Each number is 500 + 50 x the weight over its row's rms, rounded and kept within 0 to 999. Layers, rows and columns count from 0. Numbers have three digits each. The size before them is the row's rms in percent of the matrix's.

# layer 4 MLP up, 1024x512, rms 0.0261, rows 24-130, columns 320-383
102:502415559545506480543574502449372545519527498478541511507556475477456461459463484524448563503568519512472379492542538461423481495416539588439406493568531488617513512476542473494560528528622489
102:542495490462525503401482446504490497470523572507575486544483592489440411512624567489525484530538447535501490496563425482465553572471474546513500550524509540493464491482498511436500489490475575
092:568475451376472493585605462499472574537582460570470459541464485409452396455578518498562496568507527458361536520484565488462564473506412475463595513516473512508476417547494503601505486390447566
106:534470526609461533447483553441444451494547531484520507593501452511576472472497444513425470507536459454457441486562478500500394578521421539472445542494472506594532562530566460496572512477555574
100:469479456535513526462429515416460505422529508528543430558502506580517464467584499471552542517457510546514500401479506647542507554519472434472579505498536463542517547554482485468492455588463455
110:541569473453458420512505509406432550418474534474507459460548543539558465517589528452586416513530446494500474493477614511516515487474403515476478499518473491541455527513567523452542516459405468
096:428478481554455513507436558571577513484440577438533488505483433417504443518525515485615546481458485477588493472533483427423527439486495482578469533577470422524466508475525506500537468522493443
085:388504439505437545519475475550491535481454587670570499496442470457486529478450431456507550491520541483485495542509553501566668546494433546568580456581521468465520477461533514522477440542454513
092:566576513399458519563516408555417457439435546514478516463516531489428531529565511478553504377545480462551520548472560586482421469539533561551528622473455422516603466456605536532483393490434498
100:508508493611479419506514439464458518569516484463553473479416457421438434454572504468547448388470489485488482493524583436408454514530466567552511475630527529515444379539542462427383479580501465
105:426515556490460519536529532506503504481433553519458476510505551537470500527431600495493527438576520463429426453567472464537571586423545556474512492561510436488518519481571509456509535488412533
104:529567477411480436550488460529442502514414548523529472521482512505498420447430534516462416511591492547530478547488451480521485563519488496520561450464502462527520399500517443468561397547416558
091:570511492527478488574472514481541436512395468424555494539546421392582484474529497540561547503488544457491503471563452557530559522483459480453517429491487503424580570442439487556406404533493489
094:514504577485461494519559592544453440462456536528471459442489424439512504496561455463562506413507485497406541505509445609504485520558631562576473544451477521474558544511444495553456435468434491
122:453430527444505462513537464429523449495471470547504485556415475500491502557434434466526468410508504489486466411480518486458392577493454489471501471529567504480515487492539522452504502502528594
099:458476618492497469542510528437546494495496545446515439445524498521465517499566453427513548455568500502465499507503426451420500548564623465489533448511545504477500480519509616469513385500533377
108:439482425521507457459501509584435530498572510442569465399645598574501472463562443513501501454522518443464365496490549589435503440469516439511461510561581432527535460533494581500476558540616433
099:470598565469456430476415537449545461471403504550442491507424468471481487507527488415502597565621398453542493469494551535419500526538527521537372520491521472486532493402599451534507439529416570
094:504475566436462457509516419495470510475480431510574430596401512593592434443400505448576523607557454465342471495545480516498499552506483487531571531495507508536454503474493466438508594556378553
100:474433539572508494479474603457439472525528534470603472434397465446470524416582427401442590512494478488490506502523494466484539473582495377479575454590520441437483520451476554454538449525514481
097:371517507536472465449520510547528458502508508435517468444500579586481369427507512476543544531489476542538520511463494464481593460431481470597608533597436418557512501534563417530438476462510448
108:492542509479452405504457449495511557423423530536497446543485471481559504606511597403520449573539476434438504426491584495515539603475456535431527471519487502557419418413522473426529500529490632
089:493374465534453520463519527529455511491526541448518489528612486518466505503427527497524589511523384490559398486517336478523530542461529596519477546471546575588534527453538542515534570502587498
090:487508450417490368584487494496460560411335471458494461533558532528500486599500593478474502511478430490523497468506542608465474497499541531466513437492496507521546513437499543542494536601522479
098:444482481446511498587530436477520501485508464425430444593445451370492467499528562461478573508484458417466510495482541487393568491546537577482551438534490485515528420463355489528461481572588469
104:550389535518446477527540458548435572549461559452415483457525478513398548462513524548466515427567494458492473546513440548561437607555377473501417472450559541458521369463455495487460533495526540
093:491519432476470505465482484494518543508419586426424507446396472583560503513531578426497442568496481494477483467561539355554439483552404529514517495468495521512435454486507618492443463537524465
097:522595493500511456539527643428444540478469510445523478574450551463466477615606518530609523571586487529552358454505473643433440456558530541470510464434490447497532531435514485514523321508484440
099:593441522540486426513461442538375542442509484488560480566525535577397399512514516430502465503568489452375449507467452586476464582458483663411503473461523470492519525497514423446512509510508566
091:507499589488421499544531473583484391497556533559487452488522572524464526505579589503511554494571484479471563445512500456466439531497566476590449365505580483540552514550436465439521435500442489
085:531499515464509519407415507528493494555561598505462509470569436540496542476462441401428498459569539493590410420533523438475482527517614438537410525506624404476460448546466537536529449419453516
098:548473448481490454581471513401504481399565525575491460472464457455440559490523475455468522487478465400487520535473447536585479538519587476483479454463518469507567446317475502513507461528382547
099:517421502431508469571523508556500526439458465470537477508465505517509425530465396512448624414518523502449452462577547455500490443505551515554456557522411490535520515466604438506627457578515498
091:392460629569462534539379459514451508539458490514556524531450497456512489551511436508505568448548492521538425473515524595506555459466480477546499499449503460499577451553501487475539548570464451
109:545520466542483473429587511512501496443416602536503476525459562470428546562485452428422491503585369441583404468505436551465474518484524590451584498457538485520459495403469485533614518502455461
097:502542494452458420519534514487557477437561556471404472392502526597528492521614521498466570535476495471375470532509417418447497496473552498522589503481451427500407569527539459512443596524461496
092:513509500433493436487398446466486547442456568515483477387430468497522507504512522422472502534497543470528558473538484511559520531481550478380534503553473475512530432545573426503524472501464495
098:469472557482495495468463500686489379546522542594597504506494477474488503574527436453391451508514476535489529506520590604467499473483517508573500593456435406531492553517557541628409462521526485
105:381544462513447417572529512506454551502520559552480493509581526522437443439596580391532558429518420491509516503431419425539481553480441480417575526557468527546492492469477423490564457527450623
082:489404474472470370499487509486423483476413486464483478486537534498434387526500490477588559514503592458544557482521498502557505456437503534492523443522545444532564487491509473509537493554435438
082:495530492535423443489552506549540538420420481489489478588472518459570478429487471508540527548521567504439318469633558559519545549431511545538435423587467467522485510458552495444556542529481435
100:454566563564446468475553505450480438459534590437552480486529459525486476452535478491466463415507547551534445462495500495511506472414483575573471457531626552474509546466473517588530460488549401
088:422495452462469567591528473552435549482522457518552472489447458420420475463509473511445467504488412411496458423445564489475491526662445532567465462495519497489571465499508583527485508485431512
103:456403553561505500417462486586546418474466629495547466522473534452501527519511557504416411533521454491587409486501590478521539443465563491469515532544570490547452427420515518554460412488557534
089:499457544402464394500442463479429566437512478555539426440503538529520502466596562458496510460509522464373521487446498487492545444497534450449490430505503509520527508486539515493536456451443425
114:452481638472477467488462563595442481486502461537549471542455464463533490537475399518433481443595481517535514429464536572520475484607497515530518448516553383510522473542466468475563405478433553
089:469510511603484477493502405446558523514595464410529518452496539462469484538596449501339518519528481472544508441503558490387490480452460454492508498455543450492451427532511566489460467535439504
084:480359476454426495526450525473456479531388471439542498493532397491381545549542413554480597349533505558481493466560526525490541479498600454601519514520585539479530460483414496529522555515495439
102:428582469509471560422440527549484540513425540457522496427495495533499426391498532511494442496535573531531413421547622590433548495560587475491459500491451413545490541440494532557528488426581488
100:537490377516441485476568493425453539480475575515520435471467520531482515536607617497518459490516587552359546475515482472588561512553489574448535287491520449511508483453481560493555556497526470
083:603463460483480435536429490537503543490464492480481509436487495496454485522482550442526496467535535500548513468441547481558402545481466587581509482572552493547469433538498522422582438506406483
114:582467516514482482473520521440507408493474529518490484512412513525478448584394416505568576497477427454456390531460412439488415514468519587498435352478517438652554498498518502599557433493473562
105:493432458462523448468470539456508492380418504489587458602502563468522369384493574456472521459619463442485462441498514571528500482455498555419535474409477508471441526488458454548523414508537572
096:528515511422486519465546522410491483470434541499469505513499530517535471547378523488487566529463488475442479523479515477497494423449522483499489487556522487532518554361516466505394584466559548
098:430507504488455524470483402442499403498513524452423473503475558547419405443528544530552500503485491525490486457502463531429586473516558462574466515529566416540520536508541551555463398457530493
112:473474523444457459585481486409428505617465523518545458435406560458546449347435490479525397495403483513441469519493523517564521469474577507494528563512530504492546518452561555665470511587569548
084:531555502545445530575503404512463421493496560397542497484436591435564408506529531462462485564455458515504453489552507595464597442541471519502464549579429518508472543488512541556463482495464451
086:381355562534503480577534488521541520505491485460527472502541493498432477615518380448463514545502531517495481477524524508538562542549495487544510398430468494554509521502507457504559476522545429
112:550512526553470507535511496480425516488514439473547505521541548442460480475450536449510461555594501487485396496583492472471460559539525562457450516537458523493515545548557428518522554573509459
120:561452528584450500542494477534497472486514493492480483464508559537456532488462519483439578436496442531465467464512549489499433556581583482541522464489594448543561480434513543453512438441571475
117:555514448491489340512598479512395409451430564447542489480453515505419492412501530489551425418526460470501512494512471569572509556533537519510537468477471491586450424478522449545508500495529532
100:469463542568486418590477589470490465500527475520537437522386515498519550462441523547452559470533537514437489476524535481554480566483513509555529530467520510527390432497509568441457449461443513
106:547427565432443480518488462502485453498441479582646504536490445542492444452450442503480482494533528552490452520493656498504529552479621605519501455542556413510548432544590495482494607458512431
090:456469403454418484543454412464498495467399555486480443433532624465475495533516522506513419504493509434532489437414475469394553515571485527515503464448541477528548489488498533520501523507412439
096:553536543475441408461366431529547509478506480595485433587456468508475469483552471505537525626514537404472454480577470490489427482631543412548528473507523512500522436544524506538500476532486433
093:512527546466433522429560431445490487474480522442507482463443497491432346463562573501467392505386386531548476449507548522570503544509520516435525537515567465524518563432508420474579531419459506
260:465561516486466389499409615503561453515401451498574554600557482514487500471521533548502582455561532485492403438436467466564535531447552429529511489475455423531558476386523533516490437624497451
108:522549515465506517534546477521478448482505704543502458484616477394564496468544486481509507487552529571678549459507491485507464506596595633512489462469504489539479476482497597474575499487511496
097:555479499485504456519450513474450468551434552483488468544426552498473431493471413539524501502537592527481497487482498514441456478589618539538509488484523415505494482615461455572499412474432454
091:538508425477426426499459442516503523522384576561563504492540522452510575499549469464446450451443500528575508506465451460363478545489613497486523453498591487478471523441540598548517581454551521
097:522534473580463473472487511542513521465514551533546447578536598500381530501498520549460507516556456530521430508454537541439469525486506512638506439490458473534491558532539427524525533522505552
114:528491399543458523620486519458444563499525537526496474420546477413493522624583473487405588508460555496453468495504517589495518480544527514540519419478411516584504497493523504453594496524482418
102:536429563593440456520473516515406471498509543601448433434521540543443453469463623499468451472504537425410490521559578456513507489524492452494474523581567481503519537500516514525469440566509437
102:497464417454482457429455616560370431517447494527512486548535504476398524470473469493489505475443435496495415486487443458519485504465563555502486494536554470438516560524498507518564469539503539
087:545516495517480506468467501537524435439477497490545456541427576487597427513500507495501564586506480448495449486537497514502468577560390548484571550532399487526432497487523494573560534451442437
097:533542496416485486454512406463431437492544535506443477471508487546409500468578526513507522435551517541491480504564478548567483591498478498571471424452597498451482514474484515457546473544550517
093:523551491517440530497455538523500496466433488595497448549498552423529462491567474450528522523456563467453537511507534587614508593532547606508606482437495473580531455476404493439438519468537562
081:431484552461441586472462465611475503460528545560553484522467507600567626483537569467439496520511519470504545578442486457568528561547510451441524421554546412502571550472570512513503507539481486
093:526389556441509519462439461616535492440495570583532487568555504502419485463511452531578458443546528512501403433484611476492507521525552517488531535526527470549466494471513506486565555572562517
098:482513484521496475509483447429421505421510525493581484532540546469458492495478446493488488516477471450533432490546505537567428563483449557513513535481589449553446557422571514474548425454371475
089:461570520464504531610494522492439453464486469552563423466435524481549504453568503399483510589506345446443542486560466488482532546489522524475540470468473468454416465486454557580501557441471444
098:512512413460499474517576466503445571506450549509454497561540519474548518506446452445565563470543540524518543534489453531457465575475486563517510527479497525414419518405553526442389489583409551
105:533505548462490494541456596503407495458522564578426500514413530494455422400441506443466499485633540446436442434506509522510489474471494548507560530492471509521544467388512462519600528506509581
105:534472519529509523391461511576426435400480496500433468476582642530494516540491537435464505597520523413448510400506502520623462489552483457512534454469520514529437439487513507504525382537441537
099:409539489559501496567440582480386487427410572417475455551527518396453463521435459514419448480593555492482439497509544508572528492507470592579498487460411415526552572466582531473447393454493432
088:484560470473369507514516514542486470558437519524526458549522480416479473488479491438466463523523502513530330441509519491422442564598579581580370354488557488477504502441513543513526542617488572
108:478526443438518492471508516494463463503561525534561494512442484521513384540460578479493551576573589491601439472504507575533440524436494551459547490454450454451481639436422427480503541495459510
098:422414581586468473442518565521496422467509547423459440566534529468504419554472512504484554468558491538444435507513505497504537503546460437474524492560453402651506422540583376579466539506454508
107:497504570438476416486550421627518476486524530509482477599522545518386507513506523485495520483511520536495544584503567537553522599544464509581482512560514471557479441540513492467466468514532482
096:574458479480483501568437534474503577399438506524462505520496521495520492591521508466516542491470437496626541429496409549519518511533522483533602508536538516521545460328523457487509577499454583
101:566533533547446516457473639537523380497488507513556444488575544469482521518518461490418525503550539387484378479623480498452525477524519408473516461525662471544531473444520386586504481585482532
114:505544537547490459458494526471394472390441419492577475461533526537509542545453397436405474530510459452425483446511581531476498499472566572465488399549629476510548549479513522561466521494372588
112:531531415485495402460476586510527532440433607445486458519493484478550407501480555480467496494528570461625441441549550491480499397481473508506591523650519485452497457474539473470434473502454520
096:522523485445514479614461461646414498470536421476546506614471573442399585551540465448539543461488494455408475505516546493421393557421564501505510523509594411418518436475529532526547525572544551
083:476485536525474510562488435554571434478553411540523474533527485498476527518494479526537523536534498344542519506432484542587441573378444510581500597486563517545463437526514472498537525589548510
105:515554491491501468524522597463444422462412548464546462419552486420557513454533432481416534554490507511574505457606498552563476475572501480437482443528561521577516421465510516506453498505461439
096:526412414544499489493472512475521503510444607536498497476518484440559404483515519356499458469533597489543535465572522414562513509495453487457549507505408346509398436458488574628608529481499453
101:510513502462477534418527539438511418520528479595572480496492455499444459520503433472493479407565395424486470370545486478530478440485589404482529557527512427601593505446508512480509506510481484
099:430557488534498445461499573592524559519421493567590476557497560524436390435462511480428446520563551556539441490464469548418508554500539585498463496447503459460489430480480471494553496568467535
107:554510550598454505498495500411547580404530459584489462479532519500516441466558513445523531557543464408423511397488561459516480497510562541534504533570506454504497491560570483533517429555537425
096:471483506422450445468451419532459500489465517444376492444498498509494422556518534471436601447558510428487532530492521447503423529419555482517550482614480512546443406484568338467536508514493424
096:511540516534369442393518591575489417554531480372501449385569534477476430587462524502523532515496507488439529446474464499502570552535554496560534542535492561469500510552458433534508517566515456
096:602549531503447495577480534528481539502502571488534482486538488600426475475543494489459468544575562414448531509466480545490439532409480492505456467484517465502511512434463482474558414578439402
099:469554547416450471545470485503534485571437527456390460508477522646476514524499544481541487527448507448464515472559480477529542576507545488484452439644568451578535509476504480458531482476401553
082:438415518426525454477435516530568491553534514510524456598450519518405353461549508470511487521525497457503523538428529483474549427485506474501509545469416450537491467530540424575445551519492589
110:537505446433436529481454511488593415467425489510542471437484547542424502539525489501590461480586425429448483525537526425525598430554579524579479441436592488519539489469459413583469520463490473
114:526573566579481468527480480497493512486452500553450476492438511591509504406464534438433431567541494539537479501553577535452516551476459475496512467518496530544517497498558520523550493503506482
# layer 4 MLP down (transposed), 1024x512, rms 0.0244, rows 24-130, columns 320-383
107:552534418508522599522461567498514565375539504504567399445553552501504484515620474516542519468430507476508514479525544546431456528549628439536401434487483452418431492487525528482570524473495540
111:546449513508450419406510494504535478417437520475512410468594416503510515564585411512523565544479467501488510462556450482570489381504562580494447482552446499516495531502492531511547554578531514
088:536421530492573500485485529505525434482483501576494424536449483517444453418408507615453522494542452496474438604544572522528444533457507508408539582501567435531490537550557621553510562553487513
112:456536550545479575497434497440565516415435533493391371391556514468436485551577492465460538576446580487591488478532480563468456441473487525552490552457395541573472529485485541478502495564470540
106:509441401523462467539511528425551566453552436543440536507497608443562525670436486531535498404470517480462508468441577503461531401541550474482470517548492548489536453379495491527536564511552537
111:428484505523467517466553397513530443466547477436503446524490551517462528463439572479524625604526528495498420498514507529506531491466534525531582455420559508440475493384447440458492622587555512
096:451499588564530541488475475624554432453520515493511452504562505403545437593533488449534447457480525545524499475467520524539572547542497516531611496461483447406384422503505594501533459554485505
080:556437426440479549524396596472498469550570447486552541531469442406513457479581465445566497379518490527536506434540466468599548568539561379545524482499396443471487545523518515503539514449566472
091:504458567541426491540464541495549518588535504503474475509395525407413479444498525483559514573458484482492428573557451476493469514436491534533507494453519495481491490515467451520490503529660454
100:488408535542549574436525420426428540443416509507594416480506458484495444491476458488390532500500439548519503438516519631526519540495445639444507553488480494481519517473481457534466445523451521
109:458484534468460492447541528594538485456482499494620401589459574529497485453527448494510533516534493416468548483560508508455541529502502483555395471517510465440438475476507486566482464511533448
109:581470548602488509466486436495478507487565461536448461466513435552523547435558433488518455437508487495494446471548526534472589442485511547509391454519542522487471541535434528479407534445447537
087:502495461554437437537587369513487491469535525507472594546520571577434515486394488510506537413475528557579484518517603503476614405495519462446455440493520483567581432492585618481555479577475440
092:538504522504514503549484534397512503519551465580488468477448627431528412484505457444418472465495486603443446567513528469516499467514487384433505492538536451524436461584484549587506476578451534
145:447433488555432527510433598425553515564467415440567493471452488540433493510488536606483465573447468599439534502466469434523439538395512506500534458475477492533410526505594420444433647434547522
097:566459485559533463429514522411491437504507472491545372463472508487546462521486581442512458504479591552499433518499485542523445515453578558601434466525577503512457401515525515547485532473549454
112:426488603497450503409571530482559492485565491440493613463527554577464382479447584483501531546458443497510449521520472515478474496446502454448455510479534429475486448539518479474521554554460478
103:515402548501442513460466490481494517508490567497406515486472468472490513553424444467580499570576496528537559440502467548470579507545479534508559566525501473556447471501461503592503549512487463
094:459507436524418482513503536486601502524426409504476422544524409482480563525497470576495448474558621560497481509458496489510499572512558508491546494570509462555460503423496550515510554468518533
101:526493499481455481545473480453498461494529520458528367601554469507568494463481472460537506556498502515535495497458493494502514445557535565475544562540511531504576474487512418561439509507444569
100:483474472510469527564506558473428405443501480534507360577587469489505442602448535462457490479511524449563496480450488460458561513562516548450406470423468432512456413468488502507508490514516575
114:569549564421612587463593461456503535539514641460449381453506500527521521471577498456559453526502507428485539482508570547487501475497465535565507542513644513510448553548522468460470361496493516
087:512432482451477519461494537543476389466458490523450428514472514477447530488611471533435514490587562536452479606462508563451551460550524478467433483485561401502478513530492526493454508541548450
087:560495494618478555462567536499535544491463497448515579382502466541535518400459482528542452463460432455447531460562512543526435489474392569560460491442547499474511486523539413511507488445508505
093:566529418502508597457464521477510455483455523414535543454607509552487434472465486479470469552488530460536477566550514590524493453544505476429485477497497456559536533560473477479588477499569522
106:396379475478478511443567516492505499510508531521518472370589424573427568530490594495542522426556552527492522475472516583478544510449537505420350551456511449517495571426531554403573581473436451
090:582540503569520485477542559588489468509486442530634516502531528541558456516477485544537561516569437461577515506507477583456477521458491583476479435475478424493572458543506401564544570522539417
098:536494562517511467423473472435479409515511491530481597525533475471545584541477514482441509500534473605561534395512476413492550540439589468539565474512470458548457448518490535535424549455445537
097:526582464495444511491614435628564538575381498566529500472494465499441425497454431487497489412539528494420527472539484541413485490486587547516505526551523506531481515542501555556521415555483518
091:563509530548402446520524588506445579497431512419480570471393527447597557442504567456508513492533504474563478557471495483486505503480498506532565527499618427442451555501582508604497598471480484
081:474488525490484526585521519461517502440440505491513513493448467583444564503426415524526543490391435476457556420486443476509519451514463511521531497533340635483572491531490423603576579503414435
096:540490507488422528400508620505585435468492565504535347454497532479556580466452536500452534651510561512467424597581560504424520449577433427499416500595529516466485416578470452534566503532469499
099:437496504474529467511526497507569616533539521558557545510510577459582568467515432392464438469435583475441505483599537447457500387505551511568429524418493437421449432533496502478545456487455471
085:526474398496596440489582455543499487452513537472494670449450550412444516482432486564537444445455586580551428543507466418548494552508526523439566574469492423504385550488543466489493637585477511
114:482511496442579528416455539533576462500588429450545460544488444542580569494527598530499456512473466511464560454524500583466466512498475432559489539510474489512457531512489529404435546481527579
098:516548533504482458472538576435450522450455462557481449539537528502468551366480485500394532471566554535509608424550427533470448398467457493420469457429574552485439472455509501489500518526456417
086:634470567481417494513539438468509433440528493497515376502391528618544430546519491540540455508473500512572478590584411434530545621550518570513495555578430507572531544575524472421560515517577523
099:507492576491511494452545425476509504447469481477550482410504594569448460496510504418592584484464543470484523460449509502586517582489505539479550498459471492493563469441547506449542493512481549
098:470515458586555446453543500461547452517458455479444732513579628533481420534487494456520501475526422535446509467482479521439547475453588500407605494444483595494536455447554467460524533521531486
076:491470526524535611554471612464534528520594506497466462418500540379528461492553463381474478403515407448461498467595508373511408535525489473490422588442528365398478477532542509380542513397511455
075:548523519550469545553439490462562539475585549476528329393499566478483483526464536430522483426512369484485399540643498482536560491564552462469544493499456412421513502443507521465488515489579465
102:483520470506583521505425514547510567619535503470461440484460482541383507581524494420498474589564465534473488536546492512467554526549517533383438511450388424533554460461451521503410499494524505
090:566497589471493547471435468538448471401414558589429556563469567476484546438462542492454476494531573485557416614467501489558444492509588485438559501556529525517477518462556453524499428533438522
106:448517426485550490443456520501466581556522469472488444513524449436537596478589447503512472472512507491429478522494552425428545504512518500540535482493411567548511447524486465392521425568576531
085:475519598527458539568460451565552475640479509409533529562489451417483453417480511453471594572458486469495527525504528524521548534580496488528486534513474493475422570512474539544413570394560427
121:462557549510420441441561553504424426528532453471501464470526460459568469463470537545569379529509468538502450450438557485436449524450482509490521422470449551510357458593580520538499454470420516
085:478530585474491496505504413533460496466559641506440528505474489620522548484415522437559467559510479559462537538600535436507447496586434530475542537525501562468531570430576341490432531546500534
077:340542461507425532491584572463428441460605481477477480401439493480492466499616504460547515425547487471490498521616457515552514550422505507508494548424488399453515562488531483535513510432555506
112:500540617498568514557469407491533525491492582522443421459526541519437527487434567455496489402452497413404485490547568450513472519508478432524471593563566379402521443537514495566485513593544485
102:521428587529427498517509500512505439483530442538525430542492480500468479455406532500510447601497547533393587452543490610471491579492515508396540477500553455551346505485539470483470431453484594
082:459505496515447486566463495523555519522708536459501409460497589527471519569531523441470537423450525532546476550509390473530515478561480455447454427538501344418490499507475488480565515467510530
124:476481497420532561535556399523526540540481491423422367547516445456507429504501633571464469552447531512431450484463534617481459547504601528596468487531442490574425471474446437480529533509469460
107:539599576523452528569588456474488455593500468538517454507571360520537495444469518515537419493523456531533499398503515449451528564519444565488512488578477490548351448564470438534542497538516546
096:536464534524563565506479535470579421476470530507485530515596495511426470433519444585574508447561456495479449604487460412589499574496468573471520490535441496510625415483440579513494589415607576
103:442562463530432515572446579497500553521474491469538430448497527403429530551428530497374558480461505466506535521485537466451491454561539520497480489484444457494458470492544592530527561559549462
126:443475481548459534492422522528455458539583422448470487466487433543474492486555547482465475554405545528550548513441369486490478493442515466523510460534477530512504504494486525442440554526522458
081:496487443532516509573388468491568511567568483520475482483432499384517543551578553522552580487468519547507455468576501481549551457561454498533519425435330390529525526468587455472527525520595504
082:554561441461432501474470613505516430520547506482545499465380526402631521502454521498521440525411480461500470579546479395429547589396582384439507502502402386452490501594502543501441533496519576
122:478459547438456543469517529515525488666538542474559383472424551462554463496411449504516601479440464528534518498511514534484489450390629484554472574517521472440490571454526482526500518593512495
150:480544457420463569492505439473475495484598511515507530496599386403497484475543401542519413492497480458527555489383495408590541563476454397537561446444485513470621445521454437421474542475467523
130:455463527409522526453480438490438680571463483477494464511588568547409428507454428500458493461535498492373522490485495526398583488551491490567452513485463442416498443447501584494468558562490511
096:400431499526539466410399423396480580515396559520506449500503497517494460496518527568523474585448452519598495458432499451487460415500499471500545568487516466465522475520528488454486577416584456
106:504522427596483433562545563435498527508436504457587609539433595503563538400486551538527504529533512511541518479464465487502495430530455536476372500338456429432457581479464528585483536532459524
087:570471560553519503457510588487509440472481542451491552488515540552514484535507493432511472491464510449561485527486540518542493513453490396410622591542556565474475557515493373483586513566520477
093:519458521563512535551479592492401438529480507445579378528488422464444447465539467508561488558501472502499609513566526504420459509499474537449491512488418387486456488512458570492439540443512598
096:495535548452425482486503602497561537468511583498561478483498595467475535556360393517493502451408628445485514496487539477365479572435434510526526513547523387392610440522510522599478502495443471
110:519501482494490484505437472495481502509475478497506803520509514510467501503535495519504493514523524496496516496509496519500500497488478524527503497488519504508461502465505480489502493568478518
111:436484516574531434515418557523537480580523413432486406485467586521444530511383496503502469501497513401387499450559516451498576466470431529490495512512440445415506486456533454566469564505556447
094:602564438420502483499596447503418456534581540504510386473559526492457535463490527516462392477470462391541508516463525501488507444518644393459463447524492546528476502502414485524552545522491503
088:497500426467431568535417520500516428468445516461392428441385456585528392490440568503531481443531553568476479461519464520547524529561515475468573564431447441432482575484556487436529407466510447
095:473506515463523502556527430497614507547408442485547479529446462460507484469550475533433536490445436464472588473511549455523596472462495476451503530529451512478427470513397440607525552524504436
115:512412511548458554487534456472577556532471507512578531479541529535465596436412492548534533539468427491448463482525542492448472466488550513533522494533585496546465510520548493478533475519451515
104:480546525477530592476557514526520532503565581444443507541396536453437594468492510543513491438399369490520494425486466552548518448547552484463523541536407428444406522597472451571476487427484449
102:530466452441477442603555535396532512385523428555555511479436486465577466540450581545477492505453547508516554532488566501509505411500411566500487493368578484461416427572474521572448494479508452
085:512477556559509489458467557448488509567628501469522554390485497560465497532452518494559464523537490463465482438554572512537461460509603448456518562465452480531507472463525549536515564582512489
098:443510525494480506469452525463467427515551519437450443631404523413497480518462460461478440458543500508361473610520501487381456571543498545468456485538479481557504425469471557454487497471475518
090:563408455463556453449613459402476467450525568499535394429521624497435457517454511505478541513473441430474452424470464501509481515529476448450434512530464480480503511528489518536509516563502509
074:496446491473543408534483514409594494463545509533502401527505554547552523489521509513540432384559525502472526493486539491483528504510457506425428508447458360431443497549493401553537576483469492
090:468538545461511503564493552551469475528589320489409539541564502487510541551501532435476498518471584409491498430483466492448539525484464502506552476433605449524535528558531547448498624456560446
096:571540479520481505510416536441483464480477463479528443501498527473525464464528527631498492577480521540619476469553636574452520470560493619546471505522514453513547461493476461502452500505511428
081:467477480479388463504543589524509445494467558617490440563496532533506471519472366548510481470450552426474461527512454529514504555568578679537557508518524414524586508473441566461553498516476443
095:517454462419542429457518511583524489441592526559371469605507577522362542550621519452431521558496567492479465476462550495477474477503505547466554565488466511473589476571451448529462466527458569
109:484593484499478509497497610521505501601549501532534693467590516464572598573500460428514483422515490478509506582486496436501491476475510450595546502590518504518522500553628515543405415547531458
111:455518545497519484477403488588437555477553584464532533534450589522578480584497569494489486547513606456506494503519430491487464517482462444495484472379444537450467471443420496433435492463514426
102:549526443461548490585528563446555551545457563509535580481446495567528425386415500534578506490462428437600445456552537488604426497415517461572520534501520488544434570495521539532455535447467511
089:589369575540510559512605592532454548476469419486464576588492367624522412547525523508443421584507509477506548482403503450437602457480468505463452457495468519587536534495550524512558496510494537
112:500524507496457570568574519461477483444494478453558468509424584500426486460492536459440542395460444473509569405548519494450478421487467559459560521437441459338461565487491489566500453468479557
097:504551408508498533527478471580437528458438511578493586381514516519553572509620512535485498601423552546456434492539510569438454553588547543488460512447542532499445441478554403430462495618462479
101:480536498492472543487478465478512489509507479482515731481538514444458432435411547470417568435479527522503572418485527496461504511515564396512373510575574537531492471442523478450539514514429475
088:542624622398465506487563415530401391509486501458497506501404465560510466461498457481498452543583445529499442421532503449517502528516497334473536470502514475455457539628451609546493526476591505
103:477489453554532484465540618529542454527556498426485505499515496494458467533514511523526524611519412551495489501500489557503541505588405509544515550561513536479560455541559355494446458467459483
118:461505513515630457522520401514516498568541484445407436517525586506416558495486561469566446459454552583539504449486557537490500425453476484475463479493514525511502504471454488556525569503599514
120:501565491524457471467493488486451497501534458472511507568475525473435464493528441409552381467421589500423515456480397535490396509480492517513416376490454466465462459468547583523542548524398594
097:551475478465522525497476449549549523537398406549514553398521486563498395427517432462523488478377560487510452465459500513550561506609498475398385528512429511534518484342461572443506474535516523
076:476478490477532530489468593491573525440569518461456476527441494441577501523500518494549484596470445592437447555573424468481631464531578458429439519493420383407614602487557421533494444414489533
105:523557481525528461473514520468470575474486497513436388616547502514543595546524412554497515445450394513491469604576458517528517513649460493530458659503491439558557518436561561546425482522532490
081:527457446535479515465576430430479455495526476532472514498507476482518482538517592466477430466513513523601540486606493549456516464526546463435546384470544556430550523452493552440513611585521558
103:523473454520515445550489541507621464405569470478505431631515439459515463572544405519486533611457638554520545508441466429474434521525439460573467438484489451500448487524448479668531491447445417
102:506497535562473547408426549556560405425586512493430525549496522478546588504489451525465438407435497528456590552557493494436543543444492577442536520395489501547474539521461508466457533502487444
113:545517524491555434486497514510570571479423494501541562636444533502395530543484506453419457475519490489512400443552567565525464501543581475481531560450531392542480536546476471581452445572554526
094:549434473543589514529421558451354496466482591567504489498528486497471496392523556545546427568459473479578472539508496492477473420543522474490433546482509539515534478498409495481486445424481468
097:570495622439561481545569487440468501498494491521487341513537457488527495477536537568539503679494429468444554625491442470573535482493520494549421501568496462510470486499574493502546556479464401
098:520510433544503490558552537436406418531468415550600531576407390497500595454524515521467438585499456502414575538444490551516482559481511483466436419547416508534477517505509444580473597403565510
106:366572461463427549525544511561419486503537524517648451458501527550581553517462454392503448409577465631454503536512614522446563493448488445466384450522439464472546562504426478400426423519484565
071:507523499503485495530503433449449456423567438510473418476509446500467552440435561466550547526506487485502541443590474485603443458505537419507477506417536511446584601403549553395541557448493459
112:504457473510517556540573557509653448527541472605475559466530522588453427467424453422576550492458470526521352448463496411509551481574462516453488453536581479520386473493384451459555487526548439
118:481577525496577497463467458481484480502576551497491540454441515403453508447495612517546552440485513445546485493452460472414492538477570462491563552526507522473511467554467458526522535539583540